config.yaml
n_head: 2
n_kv_head: 2
norm_place: "pre"
positions: "rope"
qk_norm: true
attn_scale: 0.0967
tie_embeddings: true
init: "normal"
init_std_up: 0.0546
lr: 0.00413
lr_head: 0.0077
decay_fraction: 1.0
decay_shape: "linear"
doc_mask: false
Each number is 50 + 12 x the weight over its row's rms, rounded and kept within 0 to 99. Layers, rows and columns count from 0. The size before them is the row's rms in percent of the matrix's.

# up: layer 7 MLP up, 2048x256, rms 0.0546, rows 961-971, columns 64-127
# down: layer 7 MLP down (transposed), 2048x256, rms 0.0545, rows 961-970, columns 64-127
up961 091:54 45 46 20 41 67 52 40 67 57 45 43 35 25 41 43 73 40 56 46 45 41 49 51 62 64 64 69 47 43 58 48 61 38 71 48 48 53 72 80 42 59 49 54 58 36 30 53 60 67 68 43 35 60 59 83 40 34 37 48 51 45 44 35
down961 095:45 55 46 39 49 59 59 74 28 50 58 56 64 54 42 51 21 39 51 49 64 70 43 53 39 36 49 35 51 56 37 33 47 73 34 48 51 52 48 55 70 36 32 36 55 76 57 48 58 50 48 63 44 48 44 47 46 86 57 50 38 53 49 37
up962 094:58 60 61 51 52 51 70 52 34 51 38 35 41 30 62 67 59 46 58 30 23 40 45 39 51 41 40 62 44 56 53 49 57 73 50 48 54 39 48 43 55 44 44 50 55 46 74 54 62 44 70 45 60 42 39 48 66 56 61 38 53 25 53 56
down962 086:40 55 36 48 58 49 46 49 58 39 57 60 47 70 59 54 36 42 45 61 40 47 51 56 46 52 69 36 56 39 48 44 58 50 45 55 48 59 48 70 65 37 63 55 51 50 23 40 32 58 49 51 40 53 54 36 54 64 42 43 40 53 59 60
up963 099:50 28 60 48 48 51 55 47 60 34 43 31 63 44 48 68 90 56 38 40 48 59 48 43 52 62 57 65 42 31 55 37 49 50 62 54 21 48 56 64 52 66 44 64 58 44 34 55 45 70 41 60 43 56 52 53 53 54 52 62 61 49 42 49
down963 100:85 57 62 61 44 63 64 63 19 42 48 48 58 61 48 61 46 78 57 50 52 50 68 44 41 51 58 50 34 57 48 43 72 47 45 36 53 27 35 62 62 48 41 60 30 42 34 43 75 41 55 44 50 61 57 65 34 61 54 60 41 57 50 27
up964 102:34 48 36 40 68 55 44 54 59 47 32 69 33 50 63 61 55 58 43 51 46 25 45 65 42 59 53 55 39 48 38 69 42 57 59 52 47 50 36 39 42 53 49 35 61 32 42 29 69 67 52 45 34 54 37 39 74 68 41 70 62 49 29 45
down964 112:40 49 62 66 33 49 50 61 34 48 62 58 46 33 42 48 33 37 54 42 59 42 62 36 42 54 55 58 55 39 60 30 32 58 44 45 69 70 56 75 56 58 43 63 52 52 41 69 44 48 34 47 75 48 62 59 33 51 48 35 56 52 50 32
up965 102:44 35 44 53 58 62 58 56 50 50 47 75 63 50 36 39 39 40 47 33 49 55 42 61 57 49 33 53 46 60 31 45 53 52 34 47 75 62 33 35 58 75 51 63 78 55 42 51 35 42 58 48 55 73 53 27 59 47 62 41 58 64 28 63
down965 096:42 37 49 68 56 45 60 41 68 78 39 33 52 37 46 51 52 58 55 42 34 62 69 32 47 51 88 57 47 44 45 41 75 57 64 73 42 46 51 57 56 64 46 38 44 51 52 48 38 74 49 48 49 56 65 44 46 49 67 58 56 33 33 55
up966 100:45 70 54 61 60 58 39 54 36 53 58 65 49 28 57 56 56 32 41 36 49 51 56 56 61 45 52 52 61 26 49 22 45 51 70 45 47 47 60 42 57 39 32 57 48 51 42 62 48 49 78 58 53 46 45 75 64 50 50 34 36 55 35 43
down966 091:65 70 47 47 50 58 44 56 59 62 35 41 41 65 42 69 38 64 49 52 63 71 62 58 59 62 48 61 39 53 49 67 37 54 24 69 51 41 58 38 69 58 59 30 36 31 41 54 59 61 28 47 32 67 81 53 42 35 51 63 55 44 52 54
up967 095:40 45 28 40 54 51 52 48 41 52 46 60 52 50 34 52 70 70 46 46 50 37 45 66 40 52 53 53 67 67 53 60 55 53 47 61 53 34 52 42 62 63 41 40 41 48 43 35 41 68 52 65 50 73 27 27 39 50 45 63 51 46 48 67
down967 096:54 52 46 66 44 65 50 62 50 28 53 57 45 63 65 69 39 33 41 37 67 58 63 55 27 56 52 52 41 36 46 40 74 62 36 47 38 58 45 69 33 34 75 49 59 47 45 52 65 70 50 53 29 56 31 75 58 65 34 31 65 55 68 54
up968 104:47 44 54 63 59 57 53 16 45 47 59 63 70 58 35 40 76 60 55 27 36 43 49 59 54 42 40 60 57 64 34 53 46 54 61 52 80 61 60 68 59 52 13 68 48 55 49 36 43 49 55 29 71 58 46 63 62 55 48 37 37 78 43 30
down968 113:44 48 55 66 52 69 64 63 39 43 42 39 78 39 48 42 54 30 61 40 52 50 42 35 64 65 33 40 46 45 42 61 65 50 51 61 31 81 71 64 39 54 37 58 40 28 35 62 61 55 60 48 41 68 58 49 38 50 51 64 74 55 36 36
up969 103:34 52 51 62 52 70 36 43 45 60 60 76 53 29 25 50 56 56 33 45 38 46 47 62 69 39 43 56 51 60 53 33 28 74 47 55 60 67 55 78 43 34 54 66 74 82 45 50 51 48 93 48 38 66 23 58 39 49 60 72 50 53 65 43
down969 103:54 31 50 59 80 54 47 74 36 44 60 40 31 54 37 37 59 56 16 58 40 56 62 34 28 29 54 66 57 44 55 73 51 47 45 62 45 70 50 55 33 56 55 56 43 39 50 65 63 53 50 45 76 37 44 58 49 62 63 43 46 47 60 38
up970 093:38 55 44 41 68 39 45 53 45 45 52 56 49 50 39 50 78 39 31 67 48 30 51 65 51 40 57 51 59 33 62 40 48 58 46 49 49 51 46 44 63 36 58 44 67 56 61 61 57 53 64 27 39 45 50 52 52 50 20 50 46 18 35 56
down970 087:46 48 69 53 52 54 44 50 41 35 43 48 32 61 50 55 37 41 47 48 52 68 65 54 55 68 24 57 52 38 56 64 47 35 50 47 53 42 70 65 43 71 47 60 27 54 61 51 56 45 39 67 44 57 45 53 58 18 57 35 60 65 41 26
up971 104:45 40 37 56 52 65 30 53 31 71 50 77 61 41 41 52 59 66 42 70 51 38 39 68 59 49 64 35 50 37 50 56 28 47 42 46 60 65 47 64 59 53 53 37 65 57 58 52 44 49 37 43 34 46 47 35 67 49 59 67 53 63 64 42